From a checkpoint of a small transformer trained on Wikipedia.
Size: 14 layers, width 96, vocabulary 2048.
Each number is 128 + 32 x the weight over the matrix's rms, rounded and kept within 0 to 255. Layers, rows and columns count from 0. Numbers have three digits each.

# gate: layer 2 MLP gate, 384x96, rms 0.139, rows 298-383, columns 0-47
# up: layer 2 MLP up, 384x96, rms 0.13, rows 298-383, columns 0-47
# down: layer 2 MLP down (transposed), 384x96, rms 0.116, rows 298-382, columns 0-47
gate298:112081179093178143195099145103107167129199109154086121090172136157135103064114168163132172116090133103093099107080142081179076103120167115128133
up298:051158160059078139113132130137114158175127100175183183171058139097157123133110076161153159115137099102089133142166083108126139089137138189172115
down298:148098169070119113163153128070085104139090157077138152174109108096155138123142149200094133177085097136123163095097128126148068026167153166154110
gate299:156160187148191120164190100175149131128112138142167118129090104140145077118120131122137137088093164097152087156170120156143106134127187124119087
up299:179174107141059094106161154153128138140118132160111140198155198061144134131127162153114133129128113124142177181099141127108151179126150145180099
down299:150105136054103111151115132143148155122191049106105116128105068095107170044114151123130096091150135102150068106102134123142127172147141166132122
gate300:100119125100102072171146081135180167116135152078138074168111119124075116123128142120114088082118145116149142133147085142042140071147160112178108
up300:159082124157103212134127155034080168158204145120139136102083106107096206187137146101162168104174107192139098134123116125171109187123082115129104
down300:108092163201112211073123156082093120137081081139117151150164127136089134114095153125097155107149089097125084250035138174140097159106114143153121
gate301:186140103136112103134125082194147183155163174141155064178159114127106103166120130147197106093132106138191166137100115082090088130144118122161108
up301:059112137169112204162095184127173190141085126152145185145160149075130166104148137090142126162136101142094132154127132159109143153128121178094096
down301:138077135129157135144233100114147177120188102078095142121123151055132123164121112125111177144150114099103129090091128198115127076119114121174160
gate302:155130188137128139223119068101129170122160164092142108136155128155136096163094146090121156155119163087168115190139066129178140099169103115121144
up302:106102169136102142167117166173152076156113165115123140126099142171113140084151161087143141070096177154147114107150173137137111208168124174175085
down302:100127135172135130155146155092145139105131135141195141152075113113135087153209127090130108131129068139182144192139085093139100122146126105091146
gate303:162132138160115152112179113199178145107078136157136156140113127118098121194146117125091149147132093051126124157103100151136160176144082136135146
up303:150126099170111130169111103140152173104140123153122127129086141069151129097127142118088112152163103150181165152181164125116118149150109152085143
down303:114117142104106110126118139177165133089177126087147126117153203159097151138106153133210156100130160178151114133140110140132065131188131137113105
gate304:126078154125122178159091095114136121139091145153087123093110072111076113125155179132105194063134051108093101136114100131145157102134108057129159
up304:120083148107183135142123101186091129156102150148162130123160130171163146154088151176147108178170092120207132124211125145110118150124139152140160
down304:124094151109130126138140182166135096132095126142121118156194082124152123116116085109094114118153096119144140124102161102129083134114156172056084
gate305:144168112019156101075107120109089108125074162125124121145120117100158067140070145150161069100122166107150141113154144116091119112088129136161074
up305:123149114082159075084102187150156129107090100129128147123171116110138078109145154189087112144132169126151168130130097085125084115052143078197084
down305:178133184050136132110177091107125106111140126100116095140108193142196095205150161113167103174149121123081131128129111101129152078076097130082111
gate306:165116192114149121124146108125182085105184126148155097176114108154114095140121074127081107176151150121093142142114124083088067143093127106122185
up306:121112141135121155130140135114161111148148127196158103100130171136149129168108102036143158175201145127133106195098150081100123138139150118134129
down306:132110119133112121192091152098147123085083143122063139098193192154144118121105164108120172043158122140113134168135146198141126114165126132115101
gate307:155092099196082148063131143186169150103119123103092159133132120110120192089106117135089144130095163143121095130137169113103139106014166163136117
up307:094122142116096162122140090112113111085194144114163136149102126085128122188112189136212140105192106132113145146085079098213116143141127133185128
down307:152102121153130147132138111130137102122187191090113096144125156125142122111150150162038154170150120166124097139081177126130112185136112125119136
gate308:114162081104141108050177146170127141084133174179058176137141065139180129117105092177168122082119152159110140174089120148136133138127107171142127
up308:140112163036171139103147074120107075128076125143131155160148083094158140118118089100148077106133136117112113124120116134160120073139096162180113
down308:124162186073116131161151167152122086138119109096107135143146071133091108147147086056177110097153122169106131125152118148135228130097176131156168
gate309:116064148076135124124187143205122145107110115138085121131142067117163137146148157114132159109089139104125116124150110153141154124113114121162130
up309:136182189153144048139106145129164110111140143144159140172131088119121135157110162119151159140120114121127161090107128123131166122147156080133121
down309:113144146168111122160131153146099101110156129117118094136142089146110121129151130115124071138090119146144162097118092167108044134122179075144171
gate310:091151170093153132187118117108097162125175120101109103093173136176104114159126094145107156084075104108171145163146115150184076118150123081118112
up310:108086092169121148150080098079135106119097122047138112155150082090147167138117107150176141147184181085119074088157126089103150190068195113108136
down310:147128038168090127153134106165144098124141191142127143124165158125158126090132097164107104111112138160133118007158178121143107093127106153045126
gate311:115067143124129075106129170155229172125131124134161136124157139110158103141095154187172119147114082070120061127126134178085138083117124113190084
up311:101104095174086089144092068142162109201160109158143152166145133146122122128137109105150144137116139127132200073080142180098054120092159083100084
down311:141159181144123155094097110095204189119139114091133146029151092148152042126067139153141097129174095092115091074133132123166146119104155084177114
gate312:028182091142041125124155117147112150147106134135141158116157159058115121159143151078153119101130109134197146099109149148116176059124173094135135
up312:110164158146108091175119113177092094071121128142127140139163144090072129156118158106150162080129150078185150100188102120120115126161102112103150
down312:110155084123181105156180179072138171109100119124126154107139193148156094144134167163158144166127146145127101090092149142092128073136067170088113
gate313:134093146186119182140126162143167120078104093162064117091154076152132175108127101157079108143114115098087123117116146137146137087117110070115090
up313:127099111096112142143113123160126131117134167138084075137100155127140125169113149176094138114158107089120084073097171154141134134127109148135116
down313:175146135128135112126109112120102123098163112119104101125120192109144113090111119111119128115128100135093095142130114092111194094099084144178176
gate314:110121146099116133160165115118157134119164149139131112110108044095077148145113121155124120152088174144075159157121152150166123103139117120145154
up314:144128081121115150125089117125154176101117145165169077171152105102081143077141100101123145160114109105145180148126037126055115164072119131185148
down314:128066121090160103123161106147108094172130098143136138089170139119098153186152170144102135148168083095127132138137085169103152092088132189126082
gate315:122144202097176098167157182132106110159160227126149088121101084114115159107081147123089112174071228115149081104136127139118121110161101114179075
up315:122105135151040080128126107119071114125168074104144125130071077167092158134112142099189116073150098157130153121103140071107073189117066117086121
down315:078119090134130095109109104089075112081084077143061166186085163111089099132068086104182091098075109141119132154055116160149136116143110190143124
gate316:141100129119133111111086142119110143146140178084119053057145047073085164126117116187105073168080070158174157225076151129162146146127137155073119
up316:174044186094131131121107103147132095125106136172110192120186183130097143076108148223099132154193096148107153121123149165118170111077093150104112
down316:122109159169147133189105176108191177167146155163125125103165116167141151133121119098090114157130161135189089173110107114114154094096131146084103
gate317:097155103110091105118180139147159094118180106123091147095164165156096100141117100173106119126103153067149112182137159083164165159162076158131128
up317:129161117194179132140051145082160146074171131171138133176150102158098138147077093162175139111151091095140126090180124143099137160114101090183126
down317:113128074095071079139174160056131150128109128162112124161081136134158112129107135137072098093186119155148101172172145115132080148084085112131145
gate318:118129196101143186097157102138111084119152093084106184122099068094096166132156094118144161121109082174149109186130128069098132148160086177188122
up318:071082115136136179157077136104197126160092133111138137161123065131187155193100087120135138145091106153208110131109143154095143110129105114095204
down318:155096084067128058111166150149129135065179080141083077167110140164095119106043110089108102150158137181124102126111138145117111117101142130178134
gate319:129141123131147119168137130186130117163073107101183119154159091140153136158157095129171108072065142146123096134167196175113153105129135177070115
up319:119131121093117133120140152106120054145130135137198127083125178123093112094102135102127137204091155104106112129110084126141122119139121133189171
down319:024114140189090126129132197097112164073155179099072123092071112104152108132129088176091116121081144116110089096090102155122098194145115092108145
gate320:163171151187135183121106133137100127157095108153132126150112135122120083143133134175158161108075120125124139118065122072121178150097148141145129
up320:151111111120067090158120161149148143104115172107119172153175130125119065123168129086152150203133082146123115113119150142165077130114151121116090
down320:127123132147109114115092151120138080079151115141131133132147142127107126119079132149186154152171145122149101103117130126165104137129103135125051
gate321:181141141132122084137138131158136154149147148138122170135163187120175132147121132193111127185148131141089045091156161124149138156136097116147072
up321:126130118155144154124175177140167133152137134150195115075101080168137129127101137155130126110155120121158146067149113142106106175131101100126092
down321:124079053128154121148116140167131085077149104144134127098167034133127116088169129101051145122158110126155115135140157127088169113131103149091114
gate322:124143147170069140138134106212147150113122165120156139113081102101109151075180189081147135084063099108123145182160135175128125179140106140162075
up322:140144153117157128112155186086168114086095092124154099123191130115171133158187112155090154124182122050142102064133111134081149115151185110126147
down322:117146147128076141081174141104127081098145159197132130161138087166100136113120139169112106142108163108149111039137073141134067156112181113099095
gate323:069133137176107107071061089146067127136145075097135124167139118122129177160108130102097132080105194120083156123120072117094111120128139116099143
up323:140120138127189037127123111147037106121130192125160159160114134104130150097098141102174095129178157145093206072123124147086122116083133101114120
down323:125208169112148152113202131132149122075128148069226174109098195088136204104159161166138123145133173180101163078156162072144163118119155148120165
gate324:079066134156110125158104111104138091149154072156114100151191155158151085138138087124177130099132112164171145107113111147119142122118154146165180
up324:139084144123145145145175168185132124092102167131112109140161139183124123133087129115117207100114125091123151116159131095151132117165127074121100
down324:108189104080133128149151133118159082131136109130118128118149082233201136134141141134111055109127156175087162123150161143127172130129099089120055
gate325:120195088103064169069100154144110132089147128123116138116091072133102112148146143082109123116108158069138115155157117146141079157152115094202134
up325:144180139123048123107109145127160165142107093088141099145150128181105108119116136134025189111092197074086182057139074131099156141119119136165130
down325:105144177213105114138164071150038132135178104177184120107098100100151116161105045084152114144138111094131145129155155212129126105143146123152161
gate326:123154155131125124134087111101152077155077109117095135098093160098076149171121095123133066157125125144131142103097137206102129141081121127072123
up326:169102137120123109093096125141140113114134143143077119092076126082157109123123133164173106126105108095085113164114070093173156160121117144114113
down326:134133175123087115132161120110128152139102135151155131105136116172099203125151126120157116118105103100072070104142157128195163077122093140225102
gate327:140116152103100103089128154118110137082143171131098091160108121125161141100140162107105098128120079147121146150094160154137107156096113128214130
up327:139139134114125118074080143120156169149101157107105150111158127127138120093119152127084138111140152092148132130100105126077054084140126104087151
down327:137101152117142145135086110107104168135138100115092173151073092148155127141175136102166103116118128062109122139128031190065125120145134141117102
gate328:173137148114172151140149143175159185127161175100133203168081080097162144098061151114099068176141090134147131177127149125152103129105087255112097
up328:066149131129134127131102089168153192131134067155149156142129122118134141137118149154094161144038152069120121119167142144111096132129140130113086
down328:125155152056126155122167176133141147174099095119167122102125105101158124126127112105102082112191185185075090218108103157144096079083135098073181
gate329:118166118095150124130121128179156113174134132144123132132141128105140095133136094166167102154129106124176077190164161155129184093137113149075114
up329:148145164150128176132093108145105154131078147090166097109080106197137123054101186085074121120102150115152130130122091158126099094129159110190098
down329:162123176162145103107152118114083107105145130095139135105154138117084096136146104150092135119156083104146125135061133067129134133147147102118112
gate330:172099099063157162199141112131081125106186150109119121138132141166202183109181095125196079081071150131177193141074135121136174156153114133063152
up330:129090176107114100116182170154164123138044070132134178143136115093150128120092156116078170070141107092126098130163120121161182103140133160138145
down330:120158083168160108163126117187142082119164168167123143105100135150106165112174103100149093129112129172154124100174118137145071091120156097128161
gate331:179153110125098105126155111145155194132132124124105141116181091088098069151096147109089105077049136144096199161116104124150098145108095147127115
up331:079143158192158115107118100164117079213124101082169082150113152140149114107160143195079111131191112138124135021001151118156105184122112146131107
down331:156131107147132172090094123138170181128148137161104125159125118156161092142040128135142142090133142162127111090031173131149121103108089116155095
gate332:120153155163118103150131107156143168129189108098105117159133076114127106176170139191151107083107131078133093159116099130194175093100160109067141
up332:075146179092091092145125162128166151087130145129173083091161109181139156104132104133151159151186102167145094188152166159110136100115107120140183
down332:162113084070114220141106145124144153147130171163112142058082147156122153097132141126149149120143137193110136071125123129148117118180099130153050
gate333:137145142168165108131121100106109111128141194101111093119169102159154100078142170153087109155094171114075117144148081139142151109114113112174153
up333:077210091099205112151102066132124146159130180167135084132215128136122050117127109120098123108090137135120135138148076169137100146095140069165170
down333:107204160131108097139125144154134134153117087131171167175128127070105120127072156086168156198120175146063157162118123164106132084117108153159109
gate334:130111140146123097065121140099165169144144109118104170132122113114134143147163189120150145141108094129142119099136114123186120134095073121155179
up334:136112084133156120116156081161161118145228146151158100136114120148152091116109182128153142111120119126092139082123094077160118178119113092136112
down334:119107098130140124161148139150135106121120103142170146120089064150142108114108165118093119155118147118130129106145139141145120124110134097130184
gate335:048131126148116131202121079132131135191230132132139120134127146155110158152123117163130076049133126102124156119118158091167089139150131109082116
up335:043159170114139096200117146131087133125138127176143123129107134172138141105166140176083118092119110097072145123198103113104134148129206113099101
down335:094108135139178115142124127140163117122080120151140106153067130151120121145170174153167158079131158098055152091077110164106146182177115113130115
gate336:132138181115120136113124130114220147110122106095179139052208091103177178166160128136096164133096097123115161134132147103079065155161124126151117
up336:115152171159147134089126151158073145156099133083079120159161112148096153209132172067097110131135124084143114129207109149129141157138122128132132
down336:096069154118112128124130148159151202129135112136163116157112134129133143087118121075071155126124131191185089154100147123138079129148072081149092
gate337:062131206159105133125154079174109123129112152068123183080178144091131119133091120063101137126171140134160132107070100118154099125141160187150079
up337:154157123139153137204103138174158150100126113082124121090103099204156215117077148112080136126140153108126136094182143065138146155090197104152154
down337:124198127137092148119128151045121192115114116115171138158061140165054181135136137165108107130111118134171119159160128086090105090142114102151171
gate338:147137128161147095152103151159075155100117077151172096159135074151171168143125086142160092103113088113169119136170096091121124132085109106100151
up338:109117128160166153162112140161125133169124154200158161141120118116142146075118115138148180138142104159180097117161197108145094108167145108139123
down338:130115120145165159132134165186132135141092076139101134157116149099124078169124145167156200128107126175097076062110072117130170083133113188178141
gate339:122103160116122142106133107130117139112135151153097119089107052111099100075162151053114133114168115119142120125086178128138158116156111129083109
up339:090109115114108116127139121155125162143098138079122143101182136079158148075118120098115200178136100098153106159124136115168119085101113119104134
down339:120174127056105105122141135058169123108119165128116146167076138164090149093119130136095079105134131116061102139085075160080102117118146101164139
gate340:166165161159149114123123112155127150142137113130117147117179133102079135179136173104110091096205164187123124104153153176065112111135119161071161
up340:103136103157153142142125120107080129128099108132110122148141145115101145156142153131153134100109178133102177165136123240118127169148135082102111
down340:108142100155181188104128147127165109119083148155147149136153168115105110091127168164110128214089137112054222103067116146099146110171144146091103
gate341:117140168139156149135128107127200167132172132131110077121152136147102100160126121124136123146101105136106149080123113063093110060168151140120083
up341:084116161136173153081109154146168129165172148090128110120116139077146120162108110161106095162110091116127218179102108049142135117089126129163102
down341:086126095106142109115116153137168144142137124119080154154090192082095117127142116155087075159137120138119162170078118107179127136105173193126148
gate342:115175095121109110097116138097140105162176176148099100160075185172137141156105083119142086108157174134152143117147102132124106106101191132121119
up342:184100138128170145106162141178141157165124125129095143199171103115180089138184121086090145180139135152117149112070133194156134081095116102170077
down342:128151192166124117134124152140137111128112118071095148162181117097199112107206089131104130139133166153104092151184081067170126141142124097171112
gate343:093101166102106163132124140198082118090158132143163081153114081083056163140113138069161100119087126126131131105070113144147107205136082150115117
up343:150071114131136122141148132129169180111154155175098108131121104140157203128160094114117142153164092204075176136110146114152175110231140123111168
down343:107125135089128134105180125142187142122173107139123161104128164137115129155109092113146092147096102186067043074122118170105166058111209159134133
gate344:137130103178137115122138113139091110172146159162167083150141104117065113111124183075150118128117151183117119084121147074158108158108152165142134
up344:108057088104127125170128098183137159159184106107135169118088170142140112091082073151155108189179101089112139118114126088096170095134100149112157
down344:081092155093177151149183107079057193104158133080129122083171110117151091123128137078108131174107095114173120159115098135103153128099175061149136
gate345:148148170161156129152097104101124118148122081188122148093114115115132170135126164117120117134076142134144109130092124162156094139156089094108089
up345:131144173111122146156120091157118156135096184141125168153106154105139159136121131147084108089099094086106130138138102080108125141132174129136067
down345:054116103143159132162141075138114144120107161144150130076117179131115119141150129093090171135128128107205085156149104132049153090179132103147162
gate346:138133127039158173141136178189134144183109159110101078124086079111145174143139154104133109140063197040097152150132195175122105129097145092099122
up346:100152174121161111125169125136135124137079149189043100122091147134125111115122132129121101129112096171116144148060161127145154194105183140114179
down346:098154184146129165113120088099100140164178129098089187157095112153085124132165111084136205095058149086137166129124151103142170156099103160106146
gate347:086092133120149105191106150134093084123119132175121100185128114143143114056126164121108159070128176118141164138132084186149055113165148112156099
up347:114168148145169087123085121149150095139067161140115111178189109103146095139099058098148158153133134073127086130188117108126171105110172068019145
down347:157171121079131164098120164103111150127129142102114113111123113110096084121127099124092149131169119072130149071141113096118181071095137103027173
gate348:125104110154142150123110160122102110134131065121141127156169056153171127127173076125093114075120112085111061147149134066113122158071119150161090
up348:114106140109187086178116106120153098136093065123146114135215125144126139149175090100072149160129086090109106123134161077173100081137109160195149
down348:142159068088129123126093132163130098130119077116154166154153169169093078171153161060140160121167086126132112173107150136114136055107119155145162
gate349:173133065125181082157171100170139139150115122130125148190106143098169133145174134127148082167149125122136110135113157163092143146128168132092046
up349:135155155140107096133136134126200150096101105136108116143165178135082166148057089065148108160115201140088118145167104133110105094156081143126105
down349:147135090157124095192146148161093077088158150081075158125028119102101102123127099106069140156097132075165132102117120118168142109106091116178157
gate350:126146162135112127144041159174121086124168106105132134089112121097121129146062123148123099094124106082060046091169112143207144130136126163086124
up350:087124063127122143135171130173158110083145137189140160086095162108152130112151138082145131127151097101131130110084167158092119156133088074171143
down350:135099114128038129150139110161103128090142147126217101098127158124168195134092107207111089123091134098186152082133213163135186214107154138071129
gate351:190151128117103192134064191145114172138154153115203132152158117118114169131120112137096129133101140101100147118146127231100102109132108065158116
up351:187140144117160105140146102117125172120157117177148158106038085124167075116103099109149109106083086109041123118127200121114133118136165077122131
down351:171096067163174082114113124141157093059111150139114135124104073132235083116038142149136120130118146114152146117214123117137160120135147119136048
gate352:150135092122127138118117167140131144115134154119095127159067152132161099089107128137139083118120078083117108157161181132137133181116114103128120
up352:096077100137107151091057150077118129108114060108096117135089090150153088184080105120097138141118143068074120126108129095078148186145194178131117
down352:154151102119171085108110104138150099058130161167155138138154116127102131103097179121105064108065156168166110095140086169156091167096086216132094
gate353:194121087132110091114148088131108195146104127139107104029131168094137099106147109095081085083142206129155188148135148066110107130120178147139150
up353:164159134126103159108188189124096117117114172074175147110126112141087159131040135160096075143149081151079068124076132141149121143128114179106146
down353:195105086144084173125074066149123207132175131145142108126119129192134194101055125192177141086136170092132126161116130101103094166103104176089115
gate354:125152098133111131115160141053100104148154140153088095094136106140101124188129096224157145143135123144142136137111110179135113142150085070178160
up354:173124139193138100106160133144110123156098191127123130129184160171089178171208102101179075144130105149105126148123135108060172077126103155105106
down354:140104140080179214126064122093139164116140141142085138131069146118114091156072203115133098126098171151092174153148146160168121134129080105144133
gate355:160154175135078121103029167126124111134156099118102104062090097069069143105116086135142110130091127108154114088104064150057198146128200107091112
up355:125071118145110167138154124058107142123112077122088139121133106172129175122159106156134114081210069169157079196214137121103112111088130136180150
down355:143108161102094160101156148082107125095126165056144119133085137133052171158136100119135157151102103148204094153180116159169078148159204145121175
gate356:063131123102097158152169120159132153135093106155059153164148131135109094099120081090095120068137110182154141060128123126075114183128154117112122
up356:099147104139100135106102103080076121101139170127168118098138119154123111090109103181139145110102105128169140169172126167078150105190124108132134
down356:099108121134122187077111056126173139114080147174121097191109114159122086154131107182115104096110172110074192039162180133122111094146153138128175
gate357:119172109168105138111129104136063137187133166178133118142142163124099158072132157139165146113122119117171223168188126073129131148170150082142098
up357:084115114128107124116091140165159109168149109062137126137145115144119074106070061144128091057145132143100079116135118186146053142116156175136071
down357:129154131124114158128112173133103176125116136158222118144112128181128105122141125130100124153042103138199155117156089135088070146194093136064127
gate358:095150120200075145103163087120156106165116133092126170106185118163115151113131113127096155146133190178170205099072085192167143097119113158126173
up358:114117124076113156138182189138157132054149165076090116143133119122116125145123169100146117154151136059101123197160098102190136156137201120157138
down358:137075136111118107097123161134121147142120186184054130104174152128114126086102106114178149131090049100108085131132177123126114131175118081087111
gate359:120134136152141124189112135146133181141165093112118091114131154176111146065091139203134154117130112158102147219062092127105104117116105063109110
up359:147100133111112144125121133139106081158121128151091096126113167149172142154179107165116150141144056192152151121090097080106152151137121118154115
down359:126178139161037053138094147129088119153218123155162120089136171165171157187128155127123075157108090108145130172144103101150166153162143135107172
gate360:088169117121141151141180127182115107130125123065130103187137127177136149182123090142124137104078119150137163091114159121147088123110105097122147
up360:068095144121201072116132154065171130097165103087143119153149091085149103106125177107133124072102132129095099140120083151174103149134164101186095
down360:110127153145103154123177254098163115127168113070179128120166155072226095130115119149093097104172106163182124135134172115089100090121138146137151
gate361:173092147135173158106075115130060137137122164179132067138111101116151118131137164137139106145129094053067133151100137150186132156139113143136185
up361:141107144124105103143117141146132115126119099118147113185117109103057113099154064120139165139132112174143106109143129215053131107183170171074145
down361:133105182177090107115135083151156135160126115158102142140150107148055147093119083154175152134138133178129141130166121155117195193106170151163066
gate362:148231140144138121094145131115107098118151186123088194149121168143116136150117106123119108121093133111133153062144136120118072146119072066147159
up362:105126121088054150115089112165164100074134153170181154165153163075102076140150099144107128096139153106163125129079060135148104096157135110119182
down362:130161085138071077119144122100107103177145117077163098096112160156119143065111141069128144163082052095091144165096156067122104167145088167088188
gate363:137193148163155100092177109137140134143152107146176082139068107083125130113120112143146112103161057152102048173149108127120145133126111091135156
up363:099060105120083113161107112144133117145122114111124135063215131143134136230174112134044122114137181073075169078106095120160119143194114099119109
down363:155123141138065128148098147145133110152093134122127154138133085151200109210161157125102110037142112125098082080153094108176067120166077132102108
gate364:123111107149103149106160113064142166112139094155120131081064092152128083126112051160093160148102138159155114170109143131128141172138121092137158
up364:108106096124078169149104080123098115114178152156175103138130089175112115083184132142110139130110130103118149100069170144094135107140118077066146
down364:118213111159158087134131106132152128158130150174147139160097166151135148150080096102139083117137146138143117152156188137108112138066120211124173
gate365:116155152150089111104174111153121208136091111198120119090149088136162096084132110075143197094105116138123082156095156125137104097120043100180130
up365:143161097157147129109179140069146153111093187158155114137115108144134077139140088154165164077100089137126159113159158181134145146138085109154157
down365:146102145136102107163100156110161131151099098092124184155153185122178126154124129131157159165161121129126196115116103137127147119123102123088086
gate366:053161213117148135173146100168122139110129101115161065122107096165120051123173081095139141155189159158132135036057124165139098110124090141096093
up366:151116129140150087157172142115122129056149134144137115115071129160134173130144068142157110139179192138141121105199130086176086146084219176124114
down366:139157103137118055126161109132108130115159090164144057116138129213130238173173075141157144138133041148112140147147119127088195096119108121107121
gate367:171153132117156096143086191113138147165110134085167100142113047120185135103148162143141097091118123106097232148107143072139136107141136098136176
up367:188153133144153089157126146135073091098095102091164152129166058177137127163089106161131097111086128066163130099179111130088096106078121168144113
down367:166152108055166086128075156165122127124174116117128113156092158141156123125081147080125111104151120154108080151177099113072113080095074139124142
gate368:193113163073182124117183135169118129099144149137107119137078086087151177107094101176181123184157107137114125110192108119117120154098168154147160
up368:143096059087121140160114077114111168148183122127125123089090169127143045164032108133152089201109103175160119140117151102088089229116113143138178
down368:135215088107142131112097180151168118102093079161139074111107120061105121129161137148117114097144161065118155072141164139210164090153118102133117
gate369:134128206123130152150190175143113136176123145173140090121146091208128196142141140178157130146166120080175139158095142103149128060148144123104105
up369:085117131141177094131109137168152125129151175186164157133152076189156059108162146166063140106164145106165183147205097103107128110121145119153109
down369:139144079118070125110138136217094083147132074117120077177137128125127139116159131057145138103162153178053120147142042096103091154170087137143122
gate370:120114171183066140045110130130130052075077143125098141137157166098091097129154073161117164123105130121174113122136082130107110137125112194080121
up370:127127153150203132173175090112114146159159090109115133107093130171137122073097140107146132121176111158095187136094163142118127131131168152147148
down370:127167113171102113195108131110117147134173113147118153118137142124107169144129126149079122063154110124146111116154121078088157084118161135113125
gate371:135127141147077079112094153077108148160158171152119060141135104130123217052162091176065106108147130067164124132143115097144178158126186092181096
up371:141134104134126113131139180092135188161160136151148124091144167159125118091089108123049101136191142139055128102145114172126142121161129078160121
down371:086131146113159095175176125158101134113132136095141166115181141099127073193139145085090170143143132093108109148129080126128149124238079099117151
gate372:090095096137113111174079129169164122118140135131151106167158122120096180161200098131145071126121123071145193080104064135170150146090148080129143
up372:117118141074127139139134168138149120165082134161133112114130133084106150149132130107091166055071149067134099133157157233096195165093118115176150
down372:128075096180174136188136103161126097063164168083125134115133155151091125103144124083147198081147110169186139189116237101119177139119105062109193
gate373:152127186123123136161101191074143109117162123160108114130063107096163127145138104175085135090072061125098092086144078136141141083084106142160107
up373:134151103140085121113130112122126122112166144144131102118120123186177133082142069057138133126091094082127187172141139094151095094119110079073131
down373:080158077090120148093152133150130135102148143125231110078164152117142115181092109131180112102127154178139163106131160111150108155122154111106107
gate374:190146148111054112170124133187171135161116142094132135243125156154182118150124129088107128115107167075137133149092154133156130054097132115152119
up374:136101097132087103110144146123079177167135078123207146145103130137147176077145155153122158152152128129123176083097161093141046150184120152113197
down374:200127151180089093104106107190102130164124134102179163075113111116121183117152115053141111117067127142078165114072133071123143112129120145117119
gate375:097121117133152142084151100133170109170059100037217145115098076114152107118107079126080090127111110144112169105112080196119109138134151115139107
up375:087141159106107112141113094148123089091119128158099124132096112093091128102061099117143148167118165049115094100194111120149132138089136107087162
down375:095145154083125121107121137181096140144110139127117096102122145123166122085126124102129126143113162025152135084121156043146091081189110125099111
gate376:101131165190079162113141094098120134171156127120129105144093066082117121132129146087107151131111118170111113095159140105151098117152072121144174
up376:107140113162131130148182086072112160169098167078171124072121093119135138093055141164140172109094115217107103128137150125125128129180080103139135
down376:089094088145160166158104136150184147085071114090087139171088117073128157145141127141084162144145088159142142075127130099145118088114073106113163
gate377:154084148119168127123125114130092117135116139112131141173149060117127112095069160114078141098088157130122090155178137156117129124134042150142062
up377:058102144120130075139080127119165152123122083118158143092173112106100124113103108104155124160164077058101084106151095117175071120171140110113122
down377:124142110082125146110114073159127149158160138069170110141134118147061141091117158123086069126148190059107090099128122158139130104173109171078101
gate378:136150167123095137076134127145099220140143133142155139078104090081143128164148109152110148135132145126146065100167138122175142165077112172176134
up378:154159132167143123143162106142079140143110114082220155096141032114163099191091119134090136104123102091056127163106136133183105154131131117108165
down378:100161072115121079157108102100103081118160102151052161107107150099169111112121168102134112104106115097132170083151139170077148107100091154103057
gate379:105096167105161112111157099163131161154105090201153151155106045150118128139165038161158101149153172126130147091126140036148118239167167123086145
up379:132095102073137137165121088116147163146139156150103183093128080158183161156132106096127073141126127121116083029089190134099151173089171148152081
down379:106101083203177102153110108138094084177127130147100144121074088093133138094139134098160140159098139092173125105091100104136147228154146137146159
gate380:112139081123127105101108081144120185114127104110071066110106125075080119186132118164145129093143123081120094106146146064104176129183126126143132
up380:094093115108145160134123096177116150129117162029118096131109167118109098179121111086130110149151117121110129108143210133122113110105101119101040
down380:122173146116148120155155103142106131173152131103176080133125143138071151147108169076190098127110128144142088175157082113103145148099127039101120
gate381:136104122146143182159087181148123173164123085111158142173125133105113117145177074185129146126152112146131165088122114155125128141127164103086118
up381:149131150119077122084087123136096155081140088114119152143134098104135187127078167128139131116122104151169104135109112144108170141110114143126109
down381:144138152091152150125110145134101119118143172106181150073147090152146178102154130182151116058140108130144147110162182126171065100125139210122135
gate382:111150154164117138075120137184090120151096111126120149127117107173098129147082141083138130139162070202140079120115127168115148166138030100140121
up382:173109105142109087114126106137100104112170119205097132081152107153200175096203097153150195113189110098131157138109106122120169152140141104118187
down382:086131132131104178102152162108139209119183144092124078138121147127124118128140144154133124138172158133154102103134111120096130117123108131148056
gate383:141098133110102190072114123177112153078130093147075085141153201089144113112108087160108058101122151090145140095118117112118075175139113187112097
up383:139087117098088134149113132156165130089144178146129125107121124143092168156106115129095112154112118140118167096146151112104160172128172114118116